python train.py --n_layer=14 --d_model=96 --n_head=3 --n_kv_head=3 --head_dim=32 --d_mlp=384 --vocab_size=8192 --activation="gelu" --norm="rmsnorm" --norm_place="pre" --norm_eps=1e-06 --positions="rope" --rope_base=1020.0 --rope_fraction=0.5 --qk_norm=true --attn_scale=0.177 --bias="none" --tie_embeddings=true --parallel_block=false --extras=["local attention windows", "exclusive self-attention", "capped logits"] --init="normal" --init_std_qkv=0.0425 --init_std_o=0.00803 --init_std_up=0.0425 --init_std_down=0.00402 --init_out_by_depth=true --optimizer="muon" --lr=0.00672 --beta1=0.93 --weight_decay=0.011 --lr_head=0.0115 --warmup_steps=0 --schedule="wsd" --decay_fraction=1.0 --decay_shape="cos" --final_lr_fraction=0.05 --batch_tokens=[8192, 16384] --seq_len=256 --doc_mask=true --train_tokens=100400000 --steps=8304 --dataset="wikipedia_en"
Each number is 128 + 32 x the weight over its row's rms, rounded and kept within 0 to 255. Layers, rows and columns count from 0. Numbers have three digits each. The size before them is the row's rms in percent of the matrix's.

# down: layer 7 MLP down (transposed), 384x96, rms 0.101, rows 133-164, columns 0-95
# up: layer 7 MLP up, 384x96, rms 0.211, rows 134-165, columns 0-95
down133 101:203168149095154160132118099071183159116160145067114166135132089153142154189132126153086129162160075172143143158106137065143117148147118078111145105076142074109125119123151117079067119085063148128128080133084098122115119123117210099176135086145142182140099153113145127127129135154163087123
up134 103:110208105156170140118149106149158151109091096139127140150131148179123175173168101086099120099119074127070103044112198129121113143182137087142097145134067121129128054114107172152155129178160160139146090164161153123156127166126137089153157107105121157096050163117154120116120158125075118120
down134 095:141152132128096092118107104144148176112115155194128130159118101133154165093130063144111136049157140109173116110079088184159189129125143154124084140119147098085130157126083118114139066120103083131188083152157088165078141197120133186115137118180096161175130161095141128088124151186144168121
up135 106:110150116137182200156099195120103115155177151117098087129119111228195116122138147108092088121123128122150069124099172142115122146118067145125128124129108139122074151107127120110183126138154157081185137130160175164183129139158107138100119142114106130082094182076173112154093127121198165112
down135 096:163127190118104132120108119123071122123159123144112154083094142128133067148152120134122091131077106151116107158130088152113131153082212033093138178169150132112126095142155109128067149078157080107134082205123112126089063095114149115124162093130100106106117053136136159153113168119122096099
up136 104:102079055152103144161070136118121116203083095159160098099096162094066068116112121173134114075108126139180114160130106132137149127090159078136157075114132161147128112142171107122100167121135132111160078165159107175122177157122146061096087113150155170114124148137150098151108079121111167066
down136 107:195161046125094117179100146055121084127106124161130144107107154138126065109132157146165152153120100162148126156133125150103123082125174116125111121157116116165125125178169045109126144139122164107080086116067085135100146086105158105095120070093159144106121155186157148103141092063138087090
up137 084:157103120118076107110168103081128156165165134099132117160130092172134128108099102092080141148094086152151073168095202126107101143110068126145197111121117179062141140130121122044160160108084132118074144171132184053121140147114107122071136113114174112113120073166149100149141152127153136120
down137 078:100133137152118197107136155132134156130166164111037128126152133134116153093182154203124137136092081118094092144109098115167094169156125124114115123115136100169103060157053118088117108114153085091137088111141108121095080148128130118194163112132157127196180155132142090147156089162142086189
up138 104:096061131164175144136176126148099122152156118190160121057113110157114140143076110079097180104131094133117169145141163184179151165083146145133149105136119139093173090151172132106142156131118091122104073119111133131124178130117113150150122136120070140171123142102118078053203110153119074187
down138 097:187126097123156168158074141141164120170124133057123138150123166118146127158095139108132112166147161129081094101139156118147078158127108117133145163127175135134141155124099221144073069128117119117168110160124105161118119137129074111078148078179159070144110152136149136224090138108187071114
up139 097:126148125136104145088161158108160124179149093131190079105133190171079170177149120126103194123099103076082104111084175159109133192093137089096169084172107167121084112121140101120107112123150157173113081124150187103178148059146165141098179109143154106123080120120098154135124147108114098135
down139 096:136070165100144160206070103074109157123091157141133148128179127107174118116080093157144147095141165157125158069119113118169130066077073145168165148136187090123151124145125111108187135105174122130136127061178069110141127166088162132123148119133125100102160151145108125187133140181168138143
up140 070:137144133155146108151155218094137131150134115088166064159065063169164126128167124123140149078140129124161104121122157128145087149153147086131174097112124125127153136162173112109077107149128104117113180144067112174125133106101134127082130214141111143040173162074163077130164132136162130107
down140 065:146118144083157138093152065119125145110068175145112132131090109149122103094136094122141087105126076172155106102118136106173113087131128158127168152113126109143145103114026114136169142131165157178138117120072169142116113193138112079089104064073102089149182065159078154161154150076111134127
up141 079:134076160242169149164119091094155171087180097130144080110141144077125112112137134141180126151159090117091076175145126112136150157116141193125144173098126098101129101161113082119080127123143139139134146135109154142112126161132097116171127054238166146100116093146150126146123166140109127136
down141 080:112179135127119097104124125155164117119141118091078148088118114157138100110152077107087166121090123112188179139104163158150110117073106074189107081149144184133141149117178148173146121183163138103137113134193103174134168107186180152084148163091070102128108165080127095119139100122073136176
up142 094:051138127141139140136162124100112102124179107145125089113131192101128147138122108122140091151055172096182136149101123127120131143059128105149181081125116105113113128056116091174067168150113169078074073092104142128128120176083140172083169111112094164097141092183158148123143107128112128188
down142 092:143158106181105158177121102132092151152111137065126168114124095162125090145153159138121159120157098193091204053187124132063173103204121106115124161154088073161145165199144156069107099155133120151175137103127163159094169122126103130129123100111097146118129095110134129123148141135185159124
up143 113:096098114117149137099110126138183176177185130186100105091133150110127165099175112069172140107090092181099163132090118124057092119067122092122133129125048156104145161065140134099167104127139123140134181161117124125155110152142154087102110147210114136074116150117162146168151119112165178107
down143 106:122160097146088103114152200162169117074127110182111105155186135081124170184137142096152104136117120137084124138118092082092080093127099136101129130168073169115047125089194128137115091126149184162152146108113112116125100136125162133137069157131117107103099163161204082136116135109082184143
up144 116:104124133105142122124152033146098093152131136157153115104096227126097177159107122105085109053145157197137108097153098131116129106139171183049102148081113134123120107142145136150129123128142129161112063137149126214150191117130113117153152095140142161158171102150093147125178124099124134156
down144 118:154103094070098141139142137162119147100146079136170112157134111142119091095166074121194098130104140160187109076132125141118125095127105094149111081110150126168114089180129127086149088135167105122089097140122160145180114088117191123162194088161116053135098131149175170102211154119159087119
up145 111:148135128122073151049109071143151146147042064165144149163103164121174125077092172119091108103079124178053111114147155173097144066115093121143087124136131192137167145099122114142105092142136114160142126147141117152097130144114128173165137142092094088119071078102147102090152118145161096125
down145 110:093110123129173102152163094155118158097107133139131160105177092065171135091137101171127127146160106043161100081128126104167082193099123118156140170118162007149121140165129141172108135110116182136141110125151115126132141121173164101139061149126149154133163146108143076121150107199145156127
up146 114:137157138149153132093126175158184138091155125141080074117131121079176092105136144160190112125183104152127144091114043095125148134045170094097130162151080134105112135144118118163127107115194112152144130166129173121140139084101113172168130140159156100105136186111134147082128179061073149107
down146 115:098186146054124132125123035135117111140105108115204150115159178153065124135121145152091213177124132132085134110123110089156071162093119089145141119186115100078149123143181138122141133107107150132128167137084134151145132109114165101099129130127148088178100108136134112205132121144124053154
up147 122:129081135136090154107134078072137138120095081142066133143088069164136115093089129088140157102159089084098116164133086140125111131132108180139092069127122111058136149092116153076155160225110123134139161100150140143142071142094126101132131118116034162145120113135139131074136182152164154111
down147 116:165099112142161133105098104139109140169094153111147109215138137151185127108135164108142162171123082102151206147112114119149118144084081098111105145060162043087119106154100139126203099137134161114093124127118160139157167161137100060111162123119165145127145223134131132162087135118106102143
up148 102:132124183137123094122134138119188153095115038099139084089078100149151140152116218172062141161135104127093144152151149099121146190181170142082091122145113103135112119139148202135148109115119118152162134137129183149169106117128128158159104128088167216117111160172128154142131154151079127146
down148 107:114119099096152124099074128064093140139152127117133122126106136141130109137188161038116168123138135180147165086091125105171154103117100090154124098173132168069146125140083099130083162213122124160154097149118152157089147103164087136082124153128132082158131161160097076152083046137118109173
up149 105:141137181167098066130113136141074185117093178108130131175111132108088132128085128146102103107173186179088056144150159163061151159130087140147125160129181102173148166111117131094148095146128113178143181147143125156112116124154103164111115137161146061107114097107106207151087150151096176127
down149 092:091198150196096152168136164129128106123118146193082144154143124176103111065093140120176099141130078089086130078118152167237156050148151143062141145097135129117108131148108154122088099127158193142119108121122140151129154092084177111159143165104143176137140130113121127111103133114145108137
up150 107:106109102172176129127140096153077180146191157143128092116056203137091107160158082122090054076177159137108107142119164114182162130087126114147135199174124128139148149172181115134162132143128097083171126133155160155104151138161118114187128143149134123129152129148044139129116126121083140099
down150 105:133119125036120160165105145131183119112094119088166134106131128147154120097140145146169115196101052119121142150114129113113121161129153129075098139137145226090070146151145169153110169084172166089116150163153099094144112106130119082112164116091112099101083088148181158089111121119187167098
up151 108:106120136163140140151151154120108157193122129192120073114121138117157177100105137120103176121080093117126111106129138131071103178113115132156149134189180146134140144101103129129122150092152131093164179051102114143089145091111053139120156044107158191122068058151177106106136150120101153097
down151 094:160138137138125113164176124150091113172108157105088141170153127142145174141123078174212128112083135109106103119179147142159125123107114122139133152142169063194104131153171030169182113104102114082126142141105157136102124134126141094133139104058072079148132183091141142196159119144117113090
up152 108:131141147164105111133161117080175114121124110144107127115097096124119148139096098103143127113154123090145177142117171116113089181145135151057136105086152165110074114115147144109106037166214150130108184128116123199132125097093098113166107157058164190183136156098170094135175149152106118086
down152 106:183138109118185096087115119142115131126112150097117150149056102083136180130096109122184122069099095102127123172149202118121105171132121185136104133119106112166122136149097115117110097230161187152106163194107190150119088124096094153176121124156142110183124130153100116109119081148102115092
up153 108:146151159120099106193158139189111148147152168085139128145162105108118154143094165142089139124182098127079167108142106160124129181104134109136190110110193157195157119090120117143058147106110112157086095161095071120150134086118073159157143162100145090139094056086148126086112160096115179100
down153 104:108133102080093167147145147120144087193130140139143121147062110095104149132100086109111121112133150125144132129165124066078086170104125085109112121192123201056142095182092161114157062140170147062141123167133102139191142128144145147188126084151103129126180094188119135108099102120159150127
up154 105:066103141132152142119125168116138152166106130170121119147130200131217100187114176153118146088141145167149132086075135113089113094150065111120099106098096129192094083158150094103147149152096092187113122141146144135103154093083112127119148109180180135058125153168151055141134145129112112087
down154 105:161166115115166186093127124125094108047142133147101170139096129122114149103142110121155171060105156066082099134118170127153154070098117114129140131113156198116138137207180079116154139166127112134100150079127115096147108128151182117118092134110202118141115172110130143128071153116112085208
up155 111:175196163128129146117103117160152115129070134126132153180119059164192147117061150120152164143177135142094132103126158123079123171132164137152146099158112153122138161143122166149114151095134108184064146160207139182129130164154104156120139135113146115151152091112149074103111173096053181169
down155 097:070109147143111089111157147098144162124150092100162186114109153116113148162155151120085093171154121088146150166106138139144124162124124077079084172165168115088146136067065145126132158137189102149106099167133117070126085142170130096125181144132131168072095153128197126118114115138108061049
up156 084:081131109157127160107148083124185149128115143118126131183111127148191117182146127067088131120123093150054208126143139095103127131093099100158117147125145093078186146156136136049111145156168100152132086119120211103087140181106113118141133072150095114081074139146104107144104119165161091119
down156 076:149128152118127164122146171149082106129080152081133085113153104079098167089058144097148123142161107129118138107138154138095117119142151145129155098167097206145112147170123134172177120108089149103089094126197078195151150144195171072085135180123186168103176112130149155124133178097131152133
up157 078:128128149140176178131111110141152145100150110156107071165121176124130123160095100112128140080096127173121194117090068119192121141129101120134051138156097090142141143168132089120042122086161091105152177082144183086124185163108092132111086173168102110123145136153127095090101170127133069114
down157 073:158136130110149110118179053154129104117106060058137144120115126123090101107142116140121122135154156050114121167043158092175145153126117122153184120140114144119078199040129143148173131150161134189162146154119157169108135091124143125114113100097129089179116127115119143154105068092083115093
up158 109:119118152137087105152162127139096092119116115104154117103110169154106179145087162149100159163193143142148184097103061151105180104130197178181178150042110118174163133122103124128091151118158149106049150107103115108124125145115091158096116078193171119115125115137063144138121136104093131162
down158 104:139161109101145164088076176159158165098188125132091127127132081151075082110177135105069077153187059153154141133113130141132079137115177080109079131166141100109123122140144094109097080109114074083162128127129116156115112092142117104115093111178130146192083147159193075115123092121109140168
up159 090:064131097109104086147121094113205178137129161143106088061110153134182153170123072095141130085160084106081184125142154145139138132093136112135144140117160130132117167087079124127126096147103093136125160123170129115110166100132092124172079065172198153117093157145172162152168158091179084111
down159 097:103157132141121119163134162104063116116136158130138161109118107112114099108136166130125113150119139086140159138132166100136136150076136117195146146167152090116102156163100048028133158158090135135121122100122096174169120143135084133157164162111109126060138232112139110172037128146150105162
up160 070:103117164123157076138142099175137078081176134147168130157116119106103151151136149175105159137149085118093078189110065121114143137136167089151105092111125087124159162164033170101204130169137155134110104096184170139142119173120156151132118161092119132187149086106106120093152150138138196121
down160 071:138108114174131108085136126051134160162134106156120136160130128168140096080172118148149108166113138157174157050181171137154110114138099141120175136098194185059141140081186128113079115101131108122107124131066128095125104158184146107127116113160173154069159157137093160153117082082142077128
up161 090:127133209148106112096107094095126105160109060148139152163106168196179147145085086128132137117133112130147121103115119131123207165119167108105206126135117146074088112159140131167098167121175115158106101178119156061109130105099160155201179138166093148152095169131109090125143091121084113124
down161 095:112168119124137082166133050152132099096092200113115141125135158096131125085115112127202129104106121120137116115112138059089123097140075156162180093114140101145141142155110197123208123095144154114143156103131109125127083120123101112154095154163192102167115221084118155134173126187153140140
up162 103:176091103128068188188057157118128207160148126129158136124064164110098156075048135118085154128185109129152170152135088143105177141140149169096058133064159175140092169156173175131150113119095154148122094114094151164132145112106121162123131151148102128136125153105142115144128130147120149135
down162 109:149191164146135078102110137148122134120166153092110148147160110119143108129111125078121075143141152112112101186118151179116106064144172111119144140138098019146165153092080147161139074123064119116105118127125156131102096148125096096069078102200161165153171194157157114117123127141082113147
up163 101:116113149226118057161170098113114179112200106131088160113158150154141055139094189183199165112128196154097127091126074111118132112139143121115160113137144140134123127107129138119107172137171136102106123161107112112128142080136142106135123182095184055110107133096147159148125158147138114176
down163 102:058094057076132122189151180152186118160124187158154127117139101103179102105160100119113100071143057094139134154132098116154134092163175130181103161085122058149128166151101088133086119065152126111079161137099136140133091109170129091137097147100109111137132072119114136121128167093143139115
up164 096:057090142101172131083127099078182151151096135049095113103157121078156122139110157113144119093081164118126116119107158167129173132194166132135156124092129111155130132112153154178105114169182092158082136097126165111154117107107097073133092075150099119110099084148061096177141098087073146113
down164 116:127114110131118128131111156103181118113099177124120114073151121155110096135150127118157145068085138147114083146162105191119131097165143113158115094094147139186108162120116110170068134112188097165154097094140103127123142105153124068160151067114090160111169091159065100141100029090109176071
up165 097:124136162182108119149138118131129140130198184133137096113160116099147134120113153146116114121203114157171148096109102107155126174096099110181135099133161147186101154103152125108157167177132133191172139123153108141146182080127089151076143113119065094101086111159058039116052131144137102124